Each number is 128 + 32 x the weight over its row's rms, rounded and kept within 0 to 255. Layers, rows and columns count from 0. Numbers have three digits each. The size before them is the row's rms in percent of the matrix's.

# layer 5 attention query, 256x256, rms 0.133, rows 150-191, columns 0-127
102:168059047131130067140122145144100137051063139101178141137155106113097128110183127120117093092128154103150116095146071102152053190144109092123119106119175099148114157052110065143139047118171169118198138159137063111116063124154053154097137127131095127127070099164139149120186165144109105099152117117150130186099107148070090084087120103131138070117145148093078124092094151151137079115160
095:097117083185163130166148114166151125177112088089122122082132155161152191142133138150143196156146107108124158161088074094078191149170161132182158111092118081175105115128126171156151117118100057081119123101101173160151126137151123144127139109126104095135137139096117122146079146101137142079119147123131146113116105125175135091113169115167124188128149077172121108038146097115113138135119
104:075147096139145089053152116107172098153123123126171133179110170156152150136151068064154147133139097099137146123104136133093151112095136157110130161096118136141167128108126144071159132117186113173147099114129075118136092116067136102145119078192129119093146141101174185143164114089115096184093178120135053087114135135126121187142139118135092124115154089159141133141080134135089175070136
098:170132156080192112176092108188096165179115096084141140148141146175110177162098146129177103150134134067103116092147118074096101127128114128076093172100068115138145110122074167132077135143108130123154146126136158155140125119114082138136158081147151160088112172109163104155056169117165111127150061076158147084138154216149127143112091147195122120153079071102141131166129107071170151135078
098:159143165109071103091159084181119046084184091176136167132130142123147141103121107160108106090097122083129184157133157157114120138121089124163162093153166115120097178110183196151065104125152112176151127086126155102165117121085121117115095151148141075128159137104073125125145127128097145136103135155112162092152090170128161133112135134199105092165155131067172105073146156072169108174113
096:106131215135150138110186148192154148117129154087107114088139140076124098148107114115103117067172087102111133151133087119090179158156183180121164084156134073116178125129101121106088114163151107125144111118183099141085131166140092088136085073109145127111113157140102094138108115123114118091136164143095082112141163122145183145106137133155115141186084165089138136060110139101147117143187
092:088105178156137124161163115092151163115182088116089077204129127171129141121140128141111118177108145080171100156125179115161113126145090137121101077131183112139099142112161112122128069118147108086112133097157160092114086143118115156146109125187189126157133151109152073129072090174118089143136175139107094120117150114201105137101139123100082125118136141124154109101104112189138142127106
093:123110159132122106103052140091143079143125133126140087177135099132117157132092099134087159132134158154121115198139075127166066109139108082181095086132065184122115131125142098095110157061138132068122109189163141136116162179120080087152092103103116116133149088140126153085100111079143099136115170104156103143141076079122166205101111112122128124192100176114171132094130133157130177144124
096:191152134110125107124078108146159089075124145087116132138180065087165157136113125115096047133114162122145142144112110095082115156130117117180146149143198102097071119106126105106061132152130150128159126168108150141120153133122090171105155131083189124200146108092149178165106109134158130087128170114102181129169108165204108148159105115140065108143163175102134115089095135168101112082139
099:079096130135118143167164100141125094166047137122227059080145114121164092142164099122192061097159173147117069126158213143168144156053082177135070222137126153151119108080079142121142082177130161119151155117139104143173125188130106140156136174098104150161127136145123146150087126124130134092151110146110106080140137130161154133147145089160139122125181123128126102192116097164076106133061
095:119121164178136123103131125144113142105158127154128101114099174062119128099126124101097083140193139105130084108114187173115174127114160183182189111189092117095098147122088097127118135143113192142181171093101138148135083107106164130074134108145125160210169095197098126114112098089095130151203134125143149077127146092137099134138135114156122133097183145135143108169157058076164135132085
099:154151116112098162126130118096124120182139173069118139116121111098104192114124117094170100123092174095120096132124126161082145183112121132140078150132117211125122158160072153150129163124099153128087132107158127046114184135156109105137108127084145141128144189138118139200104152177120130116167126143135096127131141131101117154185172081085078123167132126101101159119037065097167116110141
099:128136170127095111145119102130179129130101114147159162115149124121115113039106097136190137147121080127105100119119140092112141066128153112181150125092176117193079099093203131143106141064129136062129129140097125140068139117143059105115132111105124236091077116142146181089095103134152176101112120144104104135118094099112132184158127157089140069120125120123059114098138093069146109090162
096:200102108094150129187149131155095142167147123137135163106196103169115082093105187151093091163114095053106084137158173116174171141127132100093099125079142068124146095153098125074176132132132112127135119108123160112115179142139186155135139180119092110179135105148126183153224111105095088086083117103144089092148076113108147114142115109067125143087118044124121124114117127176103116124157
094:101085203103173149121102140071121111149097155151146166114116134133153075095058094083163149138128143055107152122182078128103195111110146093116143192165150138137087127105017148090129124122149161163083170105110169131174106146143108127099170109095138100143136137141154149091130134111157110135136143138105105144093136119138112093116189163056054163111131100109116139113156148105137153113125
097:121149146109132059128144137068136137172132118141090070162180138137169162136083106140123138080125165083135114117104125115102181129106126112158089122127140151136118119101093085100024148111104137130108133165128154073141136145133103085205158167129147129223135121079114114109130108174191095148172142190121120107147095166120084155115149114145098108110167131167137148051091202124069117121107
095:160115194135197178124131135142162137127138102129070128079095086132099108162118153084090133170061140104124168156157136125143105112161151171148159102188065040147110077097155096165164122126170084122139110090146155097128104112094106107123156133128146151118121115129098098096147125148136124113106197143139134118118133113152171069106116080121095143092070145187124136072120143097105171115121
101:158094195105171095116130145093170128109078126211088177076088152136129112090102071126153181195185050085173111083095162129044121103135121173095169096121086123119170161106170078129129112120102138149078104150119110125136092111123154150099176099104126113126156087143119175132085172109120067098141142140113107133152154102141149184116167147157158121137192123125132097120139116147102186097140
097:179123113142092162088134159066105102112109104188094158157126142103187155084104078123145128125131070128091143128147158103106110110122176096110127109138137100166172059092139104116128157147186144145091089108088090160154111140102116096089164174157130170143128153125109147144164158092136141073143132135106147101164148128161150126139106177184141130167171119098181103070094112128065084119116
096:106122063127119125158172123107054101077146141152117115096106104084108188169141074122139090168137087107124143109101163125155141140171118141173156117122134114126097137186085128142200177167076101141069120194116105169105118166127086106127106084172096161167151143159139122088143119133136120132137070175052163139138085171125168187116161145128162131095124115143106127090163094163118174122095
099:075143146144168124136133127135132139119086123075151090096152136157122127171161086134101157134107110128130116149117120168055067146125060108142173060160122191161120159086091081120120110098161071133147135118111119130099165116133149115127158112143163107125086124156108113135141102102080129172105063174134125159147151172194113120142118172130149105158098157133137123158152094101144071147126
098:121138126151105155153172134102144127076122124130127092124140140089050082121118121109114155094124096130159093146104130149151082188123146099193148172115134112076074129169120143171160126145119113130078114117170083080124142143140065114127173137160156118191094162178107131109127148133157148190139195149188131089130132092182109149141119159118091126100078144127160051177134136148161134153113
096:141142137105146147066149123100137080150107130172156174147110064170211091136130155117106108130141139165157184117155168112068115129132188134102130143057123153146078150147143142139086136135080112086149083104110135143145143145187149126112111120102136085148182178070111129113130127105098094106138107094138142161115158139144166063097138131104137133131089177107124168175136098137182129178070
097:179141134142175121110110132125109133153137160095100135156073065150098109086136151131127178098157121172118161114148111112163103164081184169118160144187137152172185127094103121092087141160141131090139132137109165076152124132177091108111126206147124188114141128088113209058143115152050131059123097142188123133095145121111082115142091097143111115129139172149122177066120121100084029133134
097:081181111175167145111119162179159149134077135135078112107137141104111096148126201151068112172110090041172076125137124141170110148106140053157106165137178093177101119080089117104112090117156129148132138186123132187169216135099157088097140095124193137158099180160131144145161125124149142115115084103096097145156130106114111154162173148135170172108180105178096126057123125085119147135120
099:137136155162145147100175174097114210099076169178082174137133135148102131175139169120160120105137055105183085159111128048129149084127092141154072133156149065154074100124143123077135168078135147117093161088146116130097150176137120120109110096090118140082107113134148106120099157092101064095145103117124122134123163086122087139172130109194123126144154110083093117141129133103052123112179
095:154080137173123114077122084114119127098125097128112116159129176153109132123087166137108091134108128151160141134120147116167159152091171142120136060106108105140176135149101223198185115142150103047128128185117152112051137100174110148148096105120095036117142153148080187139131116155149146141116157128093134174143181122181122065183120133115067099141162119093160126143114119116130089087151
097:113102145154078130139192129134133107123104174132126185118146126107140110147186159156140128114077135144096166129071134156197158101115183162122117188141122091122058161107192112093096074160117093120127137093108150097157143109106136170141147143099072137165155164115054096095067127211133127143114106128148104090163132096107105125107141152111116162116115199091086167124099154134058097147127
099:066106133125089078126138136163123171133072125133103122127178113094152125148108125124163157156173113108090117196147138147155080155148118107132125094117105123078165172137134198151055135101130151152124142103099164107139134103145086124156083056193109197169117108160132149091079077138120113158110104126171164104116103148125047074140166098127147140176119166158115159085125119133111173048122
095:081130133090103115183148147149096097083166103086116169110103120153161111133056150112166126103103157110132140147161134129120093103131139136111102149097151123158130164166118059154133119100200100198157119183127167130002214118126149145160083124111138123153176041144128130153188093103114099114142113135127093123133180066157163165104197093130157108121127160143071190168123197150203141108149
100:116196151128148040068076135147139148072151140112085141111142137170146059151146110114039125119121118116135132129087140095119100188116113085112112109070111162173163114152128140097093119151137170105094122199148124134132125059100105120148162114089122083119185068153146101166128090082115132147131170134158106102164137178115195116082151096115163163113101096153099117093176111145150112177073
101:110069194122145147106133185127116114166172125114141123155158182147151154121148109109154107100087126088148091080085123083164128120093072123100119069162076086081122094172106131066113124176090155160157161068153149079156074081146129157096164129133116129107068086099160190164145122134121139041148151155121059142181116123126099132067097114138159037118124160110109127131132117140133153099125
099:135062144118189135145109113141160150153162175135119059084108132119086144066106117124149089080136058106144097157141133187109143177106109182151112136107106111081119180119116149163110177098114170107207128149081135118163127093068130099163143141080150104131154132135160137131142114108178129191117128151114085207130097198211106086124110114112166131098150141099132142137096149113109133134158
103:107119077100155109105121149136175098105047074101156140114163155154151135114176145123093139149149135169200115172189068168103147129094076180106099116120112083168116178186124144144102196083140111189093120123191199093138177135119135097134178138148117155074091128117087147105170076132087081118130141127086166151091162110085079087198122150094157180140125071067105159176106120126131134154075
099:138102123153115144129104120086155118099169155109188117162121147101120132111126131095103129154141118077091089091137225157162145080154104104124105159092070139090110077121177158079142097139078136140107109112148104134177175142132135100164109122129158196118127110086105151104147154137123097196126103175153128126121073110134136142072088142116139065181040143131102096181094140124109092115114
097:120131133128157119177155074145138103177126175149173108140100106152152107159143099184141153154136127120134159148119180120106134101122135123163136129166154132174127100110085097157099086099113132117143151096162072186131071172176066130144092116062115060091102052084131104171043126156109158143151134102106212164216203144114105173125201146095115076106169124167164112154135135136089134152120
099:140108080145059119074115160155168111131112186119117046173117147170176141073168146115150117093201104142124171106140156165100105121136155102158101132159151176144114103084136142083044115162093120114143102114155156117143123138131170116102071110069159115133167114170120109118140146207096119141112079122106113143185139118188069160155138120107143135116092147140150126094097139121052109116115
090:166182086106132143140145110136114123181120128139116113126120112122108133112153096128089113114093116165141116168198086082075117176175155203111129084088114102111164117155132095155098139122164124119071159130120152122177136061161195134130117114116098125069139060098167161133138131164154130129158128155142039115151089143128143128113085164179125124083097117111084166147145079153153135126167
099:193110148095158166087087076111146154154059121153162133191146177110169150090142175187150151132098133123171150123184140070136161145121097101156153145067077127076063151117084084155187162149138151125164132142116215110145125106163143087127148183137066108140131133125118116109142146078143129154104150132114094154124161124140109100067143179089141179124166094140122074109200108137140093134176
095:137142109125134124087127093084099153144117091097154092126138140135143206146076136216110144085133144137119149167176175152132173102155117123096153154143132153126136052168127128125106080153134095131125116126152117154137147126068143171133132119162129164118102120084138132124170105091152080109129119120130165026147132052107123091101142082159149118112115198134158121146108117116114154147119
098:110117161120073147130124090159166181184159122102147127121100145131105157171182158141168083150145084160116179143138103098097137177111144092213107105102172125100123151115106124123160120144189156175161175093105142155127103135125154117178143204151148117165128116138090145127127164115169123113127196132138113193079131137124131101172152053146182133154142100056122123168152120167107135081089
099:100146123122136117114077072140088178147168136156066095109146130109156090155076159128144109163127190159095181109188116119100107199167148114146104082086150111177116128150186069107113097111095150117137091079130166157116137117078114110175157119081079158099135170165082140173117127142092152151093152097156134144139148155110097065111119131133126158149092126138101093116161139156141124113136
# layer 5 attention key, 256x256, rms 0.137, rows 150-191, columns 0-127
101:080146101151139141088114138083075118122109177154172162090149136132151067108116077142101120137185151143103158088096072200148099104125067193145121083113150076142154123139128103169137121118166151143164129142138106067123104095128111128146076120087149131120080043126145128118119092194123173091098059195131155139135157142151119149120111153139085089154129116127131103139096105157107132155191
096:149146082113106157140093097116136131057101096160128137206095128127170166118120149191118119159146132134149024085199160177104139142126148068131070140144109121113167137129168159151149150140037124114164126127092148137138101100141126174164107219110084136112161143124206143149121085104143122112167100117112082096119144140161114120117164107168164158121130123153129148157182073137141112129097
100:090113102117092113117185131155143167103117093104171122094098176150146114081116095077086132168150121119077072126103146160144151083111129079132140127183122143168097125162111134154210083085180154047115100099070142114104110076154153125176129115072115152154080117111151119159149138101188155174194176196217063146152102130112142128088121186104152118111167132150055133103172127175172100125105
098:150091152096185102116093140115119108137147097112165136151137172101102135179158100098122127126127117144155073182247146152171178119148091104132109161086070146156103150158112105149079160092100120137184119100122144139140108157171102132220154101142156168143163150131110080084102100133133157124155101080120164143089085158135187183160166138147150130161112090117149132146094132180082101143129
096:131172153158118173164080136137107085174116092132097124136144111133166148118061137118132134109120158116066153157154133145095157179104096124128134156156129111133161062124104136114143179154121176147139163124120141105031169154143190117184143118139151080201119149064139114148121132070064139109146127177131066115092069163152171123045176129159112096107148160106101124138150175150139146141124
094:151075160126106123088197164138215122148169092167104128144106087142142114135112147142085093153148121074080139169114099084076053116069126108106119133117118089115109096083174183127115086188106128116132100116121086173094149196106143135116168162122161060117110184186102149116095135155158124121100171113077156142134116113134149098007129107139151149152161096112142072125133113134125125156104
093:171156162142127115112085108127154139089159122124167127176154161069141147110155115173063097158148101099094149134142146110103120183209122113107131097151075151156145110128162228135140117099142113141102100111075095089175149136136158105105090092116151062095194185141127102171209166189138144206130108102159181132157169091130195136165179096135108133138123206182092178120127095147124146110097
092:125165134158087085153110109115166135138105149070087143105125174187131185127149111049133152124119093138143111058174153133057130111101106171123144103118116167120097166153118150096142119151163091093148162082118115162117140138114127109107122110098024123068092110099053055097144108154124120135161129097123183115184117079102126152135140143152087115136127096114114155155074145101087105106124
101:119223115097091091174159107082074129147163085109104139123182086070182103149125137100165077138085173137144074135085142161126106172117079117194115135179132140128121120107076123176148124159116110078120109169145141135102164117111102081079126181134139162136111129156135159090147121101181143153130137083107123149162114152132168116075133165106097099108082152119188122073096135122166085072146
100:130115123097155156154133066128066134160143136100114119133086181168111112112147105143128126182116154157108155124158114141169174121179087124208074068087113089083110150128074157124107113130126150112096145141134143126199092071163198128152079104122089081118156085110149125127116130185192130099124163172080111111146112168123104118120105096114061117125206142150177085098165130126147134095184
095:144160136130086086141140126180124105137163136116138182140141086121071145118103142106120141182097105103042154098127175107111119129106146143144165127127121147197139107106152108116108111128104159140116111110172139099190090135120133165145175112130125142141158173126122136120157123081071120136087156109129193167161129161151178133149013053092131115143184167067144149064154127093162158125152
101:076182138097139146203095171133162117118102127109143143147065162093079182153082095172183151105142126160130141146134145155143138176186127044110171110127117122093102100118107127142075080114076120122161115141062147100172142173101110144159191164118147122112141169101169167104165124099188173114093130127086097122149125085107124177124146107085160070124171066147164102110088144074097074160177
098:088136160130147136077169122138139154126179145152117106148124207174131121115123133120137139191105132181124106186174174141117125146124072122089136139113142154178105081134158142180166131091133151168091113087100146164083160081126130146146113199101080147149184162117105120118173161127111135117092086135075143195059139152132132110101086133151070123127158088066152101127116153102153165084172
095:119157151087227168182091226139143102164147090181139106147150131194100124076076157157132110182124107137141144160098143107192108108126107063122110191107207121062107093177151108155122151122107064094150121168149153091103130168089117114133095106122111177127111140153111160145187125169160146167166093075130079153093074119097090172149143107103112165131104144170124121100121131189122109149111
095:092099126160100109126098120110133114140123146136111180111085107133086140177147171055137086149049154144144137139127132163126147096086118133100151103135143135125074090073138136168165095140116146123149184096135162171106127186106145131084158153129116166208139156152124129148156081169110035079105092119093162107131075172152108119128176109141096151189128141144138134146153162129099110158132
096:068138190110094120133121117162166120113150137107130103148172109146158082079112170120141138115154140170159129120095136148078157084153113121144152084209085114153166173158089196112108118124145125085092102189125138106188111161097155081127130152076133178106190162160105116160140128123221155123131159116118079159136115092140117199119109122143147106156203095178145106127120108124135154145155
090:191080122170149127148119129142167140152126118192119175119134135091151143146160099169123191133097111152063181106156115158116093148132118158125150065221116125106103144143121072098124109136158169096092142150071187108123186091127108181126095139092158136204156089148111145173140171105144125154062115137139130103107164067172123138125113140129077133126168134132108128107130175120101109130188
103:156115094092175081122152125111106133095075121142178135062097185128144138146104211125189206154137172121152105097113137125069086135095150167073107061113111119154144135113134115178155109136052174152114120159131171071111188147205112171116092213077158126122125100118127115058121197124152092154118093095068135104162110112167149174131130100165096178117107128108147143124181119083050118144134
094:130194140068147081171145149103149087169129161137154091138132100092231095118081099147153128185129092157096075136168150126089099108119105114113118169093159124088136137097125121118080107115166162127110107125152148216125140135171118159133136130151051144107134107119148079202188150151134103095111121177234067108150147086182181149110090123063132133115107153105096103120107129132055149090107
100:154144093088152087160086106174156157136124128109160136104109157150141111117094223092119185049165172154110046113120137093161089217154136125165109071124107137118095105171113112105158148108146125193116133112099195144102129119154129177148139143153119163110094138157136101139178101078128106132146087166129104106140114128118116101098112106150201100161094129081158055164097160104162103098172
097:168103189152102132130108123105131124158162053174132131110131127135122156152095116078138158133073156189160154070096089102164212090186107076071152148069162167114096091117171132096127118120117104131158129098209129165137137104171152156112078155095114140098129183086120077108134144126146074074154136153080161089129179086109192087090136114143128080156088147127082143165141129104155062170133
095:112089115147076135126150178117132110123186151111138100109080063108102108103102120098126151100126091164043118121147106131122074159138150144114041119146107119080123143145072092095115144129073118119159116155166135112182165131153155078147080091098113189064120147172120088110122085185166123092110096167204188121149143131121179119108095115041085219077114101086145157074166120088137089122172
099:139153101073109081095085098125068131109115135153099146129141102186136154179103141072154072125089123162138125148091108124130132100190161111095173089167103058111165143102163078090154099169101169086123115120123188131155144131206100148119170144116131116145164140118148152110041116123113124101176116125147170144077190126122161113133116175089131093107179170096113104109110172101099165127157
094:119146117154156099100150120080126141142143104133097120104113131076167118087100160137129134121113150118153069092061122141106116090164069101183084100074135149170149131109141118096146108142133152119023127111075072158093188084136101104127101172156121121121226151041141157123109114101118142115109148159106123086108166141117185135127138112117167115167125187142159142104098174141100095138165
101:108089084101111115062137156125080128064146110150086123175121132155156171095114160135097171126116154107142086137084081121105121098088061176183070119113061142169147182078086097170135111126127107141174139122093138117138074114096195097124184180144095130166058116128134111144129162082108087109169090154113110155143110064149139128121163099120111135109080188150145165093126134094152095110151
098:110155150099107137139144106141148153134125145107193158139151157099082081117124181138087139124145110176114189194132106109103169113167085136128078050150088107137109155127069161101070143160094158147137091068076134209118109128071170126204124140169136088110095162144135125094157109093122088179145136098140179154135168077111169068149112108136127112146158156140131146081156088177121081124126
095:081103152197142115095150113135076139076168177144169160113200083146102152092153176128148061138163122157127118166132120097103139100153140129095149144141148088088138136146151099101177114167132159098109116154175164170095134091084130166110185116166185111147164129162131137146134165163118106119190150103124185102120142141120196195091158090157165121088117164110119144111122089140103112112112
097:150138133158091177123135137086041129075168121133117123105060105127152061148148129152168159124111141156174091158093074097111137130146103111124132114157103102130168119141158147106088100127134137086063157085150102116157167158081162196144151125074128096118157129177072081171141123113038121123159141159108115134124099146090078164143117150134027089127153127147068144139167175118085134155138
096:135109131095062095085150155107122151146089129197115138189178160135089084132152139145140108172180123092119108143186143159130087172203191127108171103148114130166143180085164100151162146126120159195151158149173117123127144147147110161154056120156079087118111107190078122153112099085117169128129200127146157104090140094110146162149129151181150132115093200109153132159181141188116103131145
100:165132101093109075105156138161096191154136188137077135137136067152118100126108155098091171122094089108159127101162103090110109150121136120066155056139182139166141121112180182129117109102141138087097097129147112113076144148134102126119147138132153149160086145149098184137116129118169122157138067137146138145103117159116056124162130140089134181075143139137143142144123094135146109110122
099:179107141123203100054186164092104108127081087141112079137115086144167113160134211087068136125112117094121184106136105086178183127122106108106152153184115127111131136083123114124155119103085100101067102167164130123106114128139115151147135143147100113121131092096115126091164156125127132112120107126128133174162159095176104148168176160109229110078135121181104085063164022141121152112113
099:189171140139151164133130164135163142152093068202231122127119221097155114067150093136127169071086072128157100116098135130106120146111121105115140099113136148126167130177134098068072205172136127163110134133113137125079128146100086097150059138117138132101157097085162169089132150170148153041073129116121131130148108108134187093124114118145152091106111120125142118128120141088147214163133
096:154091100119083091091076142122104148103089104203109141115148140128156122135142117159118109144141095136099175134129155132156154125104137091139094115154119136091123168116067114132120090119088134128129125181107146131095124133086122200111110143195141105170132104185169165159179103128167179139148164175122140146114195160130117143101072092110120104096120135135115139157119109109197175129137
104:110110120140179132086109160154097146166163116156148131139127152157105159127086167174038118157127138145178113132157111166115162089090113064112184144140114136103132135098141086147147121094134204092128146077137177072079105143136082129112148134139102167131125185168119157131151145099095090148139102071102121189117094156134119093147117170088116118164180096145130094160086124106091132086136
101:061119157106155156167172075148164152122130134130105086094155105147120146131122115153080162135045158123125135145097128159185113104129105151124118128158091100144134195125162157120152146141056142134151184034232094125130140100094071038094165080089144070084129124118095074135150110155112163131129174095134103080173125130092104114121099142167188157125103138095097141164179110111114102129163
095:112160136155127168107107126125098114094154099079103129132097127138161110190137123151169132079154140149153097102143078110142106163164109148105139100128146088218123133108096137103124052136117171188151098124112131130163089106053155193154134132115101107089102117109162109102098112181107083183128083094155117106143132111112077118117140112089145114135098125156132050149155168075149141142166
101:088121141145099165123125087118115137040116151133065057131144136144216188136126143181156113168122119092135159124115102137120063100160097121160191096133120103117082124120069116185139103184147146198134114126131117159095109150134094103148120125154096128139116217154110131162130107100124118109200081121146112132117207128111142170177184164164168114192137160179128091061151147190177114078122
093:133105122130181156123077146142108101112114081091134207146051145149118184128111150096098172096212132145143133100100135084119148140101092123114176079090150121155164130137178131133127116176036148099140185164084145136109117133114196170095081107175126063116137131145115059118132122114168137112198148103176145079143118167166105167141111159169152119112128105118112138080093111158132179092043
098:085162131147039139119114066109085171092141128142132127108111114135141126136113124126097144100114058065130071130115161142185129129164120108145111134033123099075143098195100102185126139117152085165090074119038090111142093165133173122131180125131065175139102121169090138154070161158120140130121058183171153118137141170115167118139163115145103161127129105131136167157121109152135127101128
096:089156136071149044107108165118168093135107166175104075134161090186123152122063115154062130127132089132132191119164158198132145144097040120127122170105166145133108150132122087097104127123103153153114128136129145119153072067049129133121174144111156163071119104079116136161110123123183123111168171118178128133143090116105135119167160129116123150125153107119156123156172169182173125097101
097:098201155179133166093125138167139149094132113114155065140125153061172122073113108126116114150169127141135119093143123111113102140079144127129130116076155085121146104113102091060146142138161108066130108145126135078146092151119142190176111129146049081151133143115143130137150138152132161088092183156100165144111136168106144111127142149154129192146127112149153130141121128138170162080127
101:140210120120076075104115125110108125125127107106096134120129124141156155123128160132105128127162136101199091082099121110134132130150160116171090177103156148106150116116154145089076140079150101110118108127185126121085173151076112120098186154171086111162079109182065130101106137172111130139086149091175194081144125112134134123145112121130123163200170095174098159094103107163098184145145
# layer 5 attention value, 256x256, rms 0.127, rows 128-140, columns 0-127
092:160142155115086080135127104147113130122077136120159184149110134157073128122141190125142112064118164133098151062111162171135184174095126135097169064116090144177173141138080172126151114089107114153102179147095152161192160127175152117145085145139080117050148207107155113175161131204136092092135170147119129167075121159099137109163149147171117160118125090205154132122150100103170112119111
083:164090087126176142130144086126086127167125082130139163154127132093117125090132146153070155149152142161136166121110091156103139211091141093138110129135116087165075153102097117053133132146117106089086133168154170116084131133168111160064110139137129121144151126098124144110113051124104150155191124162074141073098092043065114129090112108162100140129139143153142145151157110083052123163134
086:074177156152132090130104086093093147169098139148125169163139192160144139160130130093107100121107182129082125159103131121159143110116062119099113124083122121109139163107156135205165108068103154119134092115088116125153115105145103156134104135109124139158133136028126200151040141158130104039081160102108115154109115129097154157064129148138082153143159104133127129129110151120104090171156
083:082105145118149107111144184113114130117116147075109095103135147138108101137108138138169135118125125073134126145103094102145064144090109128113090076138122107138188086160179156142076103151154136112148125061116116110143101144056091156154100033172160101143076140143114110144141120078133129204079124158066136095146175147167080161149105119151124105166125107201164088118111129171123169094064
081:104159131184144121068078120088109148135154174107090155153121140117115109139112122118134118095115193124066127074121151117131085120164157137074167144134093115109111074075192087167091100115194134098136082129064115114107084113127072154180181175127177125089122143085157144098052101152202134058119162139114147135139134132191088104106149151134139149153127189159093176100128130110154145069118
076:101147136113091107141148134174173113168145135101115148119088173118120116109096165109101085082131093131092086130084095114084166145131138099137118102149108165153207061121114160087054110127172110133182134091176116148166163190193148163153162061183154161120105153134100118140146097106119155104103121206200134146146120110111139100153195122113047125117116156087121158089203114150081074156124
094:107080128137189165181160145166146175112122112098125129154138102127162147117140116146136103148093105153179178137118123090133134172113157134163106119127090153142085037120075119171119144155126132113140074105128084158153127136117087119153105101107059090146112161219176114115165144072106148079085091126129221072145145188138149167123080114145132104173154139093160132178118142129120179193128
094:155105077103141104171163128140072138117144105147133119198128146115106149110139214207092163080147179179108172125136173200091202123112088151131128149142086139084165118084106159085146138123141113138141147146137148103093086079134112129128132109148122166112112156115124088148114061107070088083085094150085155144182129140152152103099098165168103077146141148064121127148096161096158131087132
088:140186163082121115105146100137107149099115070139157103138118134108112127132053108103147124062153092119169158130170167111128116105156225104056119068152171185116154150185104128128129151138120131155126135113129079127179170090125181172153091066142180102151146162147144155169174112126103130105116081131137144117113160129159047122087097079059154146106071136126134043081146105113125167158229
093:224204172122117111117073148159141127147149123154105096117105118092143114113152117108120173102140120112156177114186193095076073129093097108135158095167144127171122102155146160185111116146167109170177123116130151114151115151125111163125131075121088099141133086137090133099150174107094161139178136129177186136171172093145112110159113106112112099134156133116085191151119116170116177165158
086:152119143123108144129190149140083102085084113160118140149100133125128070141111143063082110152144111113111114116099125165129107161125143149114146112217185157117103162149087231104116095125145124137085097114127110128104175106112136124088096112089100139144124113119124133071147111154123104109137135099112088175121100132100071089092135132195062098109129116138088130111163123150180055102064
093:105152098134108112139112141120116072068130168151213148112132075103111156124149174143143172153129151148146148115109046182137151129090107124120150172150132100147182095066118149119080188135105116152138172130182184145152147146138088162113119081128066148089157101146112106174078102121134104073092129123129142123129132079135114151191119140120130145075101067095134167141089149137106106117140
088:135112147096127141177097134116102102116140113114115104157117132147136112149095099134143127116131124135136091170135234143137135186153123079176124100166121118115094129113157101045141175137120143154158146104115139140139123099128143110159147196152111145072092151193159123064144104132111129142101203132171138133118073096151219114077132085196189088093097081150114069118108085181109164127139
# layer 5 attention output (transposed), 256x256, rms 0.114, rows 128-139, columns 0-127
095:192133153177128129156168151135097168123135088204085172076101152126140140104123131104161102129118113134132153111157143115115091122064147134121167143151147078104109156099134135130160145176137113113177072148145132083171164084113117140125158072099124151162090124153109118050164101098128160168106150109129142085171156088122141136135101168087072071116137244061209118171156191161078108121178
095:127068167157077150115076156115157156124177172121126097093095067165147133154151149113178099114089109106098164120159164105100124106106070116119127134149111178096136084146161123113081190107147116156153151092118084147171118156128160116165147066140148172112110146153170094127153194059114134083056163094104101121124147179186165141188145153097152097157128094103115117140115169117123159099136
096:178086065045171156152118095156078122071180159102140060128119141126130111119174155155149142139106069158151143066119085166143118136117169143151156075142061090182111161141062176079126141145111150128139127132163120139109076060120218108108157115144132120092133071144137065129118189155144114180154118158165158141132073078161106109162110143129158128132071179141111142123082123131108147097104
094:164178134140104107119157072111135173126137124142123160138136109128133154104124101128101172169135095113195090103197125118114136153195150160112168095194122165125095122167127135116139168114096130139087071186129169126138173119098106110071136142132172147061163126143114153118137129109103129085143121112132151154137098085117101111112149062101092150097136162130079111149208095162144163143222
092:172145098057163137175136124126119130114153132100125126143150061148123198148131142113108124097110094090105118185126138090135122151115118145122112112145151155130213158147087132088125126181082075161164138079177111115108132142123166089121109107125114103165109150124085169117159153122117158181093091144174131135153165164102101141146114055054128156160114131149165104181127122178117149150111
091:140189164194120188190120128122118137139076154114127129136122038160129133059138099081135176132070092161147204176077155116173123130091107097083199137122139127148086155129172099105138148164089120140083069177059124130092148100115130110110173137133115149136121142139083105115133111086078138172150134075076134160117155119155150143108092130144160170130147089149085108148101171128176190110134
099:109163104103082155062096090142165103137126162104127112112149156149115111097137131165152129074137129128130134144110194191079116155175060149099177172105107077147130146164155079101146128103106185167104182179144146112169125111087144132124173187123139168124145133056158145110131127126158176098148140131118053127114125119087137094151119085148151095165155123151166124138115153153159082105171
101:201145164115079155112162150135160080108122139127156117132157106191130106142160113132137116130093083129072082134107123087159048162123168076144135113103141151141139099177182089163149128151165112110141114092143148139085087148111169141189108170129072107126135113084143197137167201122135191144137119128161142140115146135100116142145111097071136081067128142120204122098140099146119163113115
094:081155080164181077132148125109167133167125179132120143161137127139143101065182151153083165187115120056077009112127138117102171133087133184127115177142086051147112098110148101095154147129155154148138100131145152114115099160150101138074169142068109143108169094121062159086143117186171147165108115116086114130142120100162203095176131163151167143136215119145088187117155127153121183080143
096:038192192127141156075105103162162129113134170146113096124075144121101135076147120068159149116147085127080145095080157148149144118079141116141117201145101081081090128133130121125099132131063115118065169115062108126114170164074130137155132139177128136166102196142108106151107130151134109160110153170120078162081131128176097156100110133103145175157143155122106131121162062092110080050164
096:130125094157114087126129127069198179143154118141112101091071175153181184089079102115134110115125136127146137106101105090123145172089126095106118133105098131121109142055173095122199131115062170150191172141083105127170181196117114136121148147184107156145153177147150117095156104090079094113202110163199165101168176114108119094116165167097153155083141098108149077192136154154104149139166
101:146152140159175108117169117117095137122113085174119126140071149129080169158156091120090100147171090160141156112166198119139052104142121132087115083162160101133109167146181090133141115080093124087093155116152112101060022154100146111140114139127145101068129116115141122093120141077114107122084141150163117141181182145099164159099104136137128130150158136151094129139128093117143167162163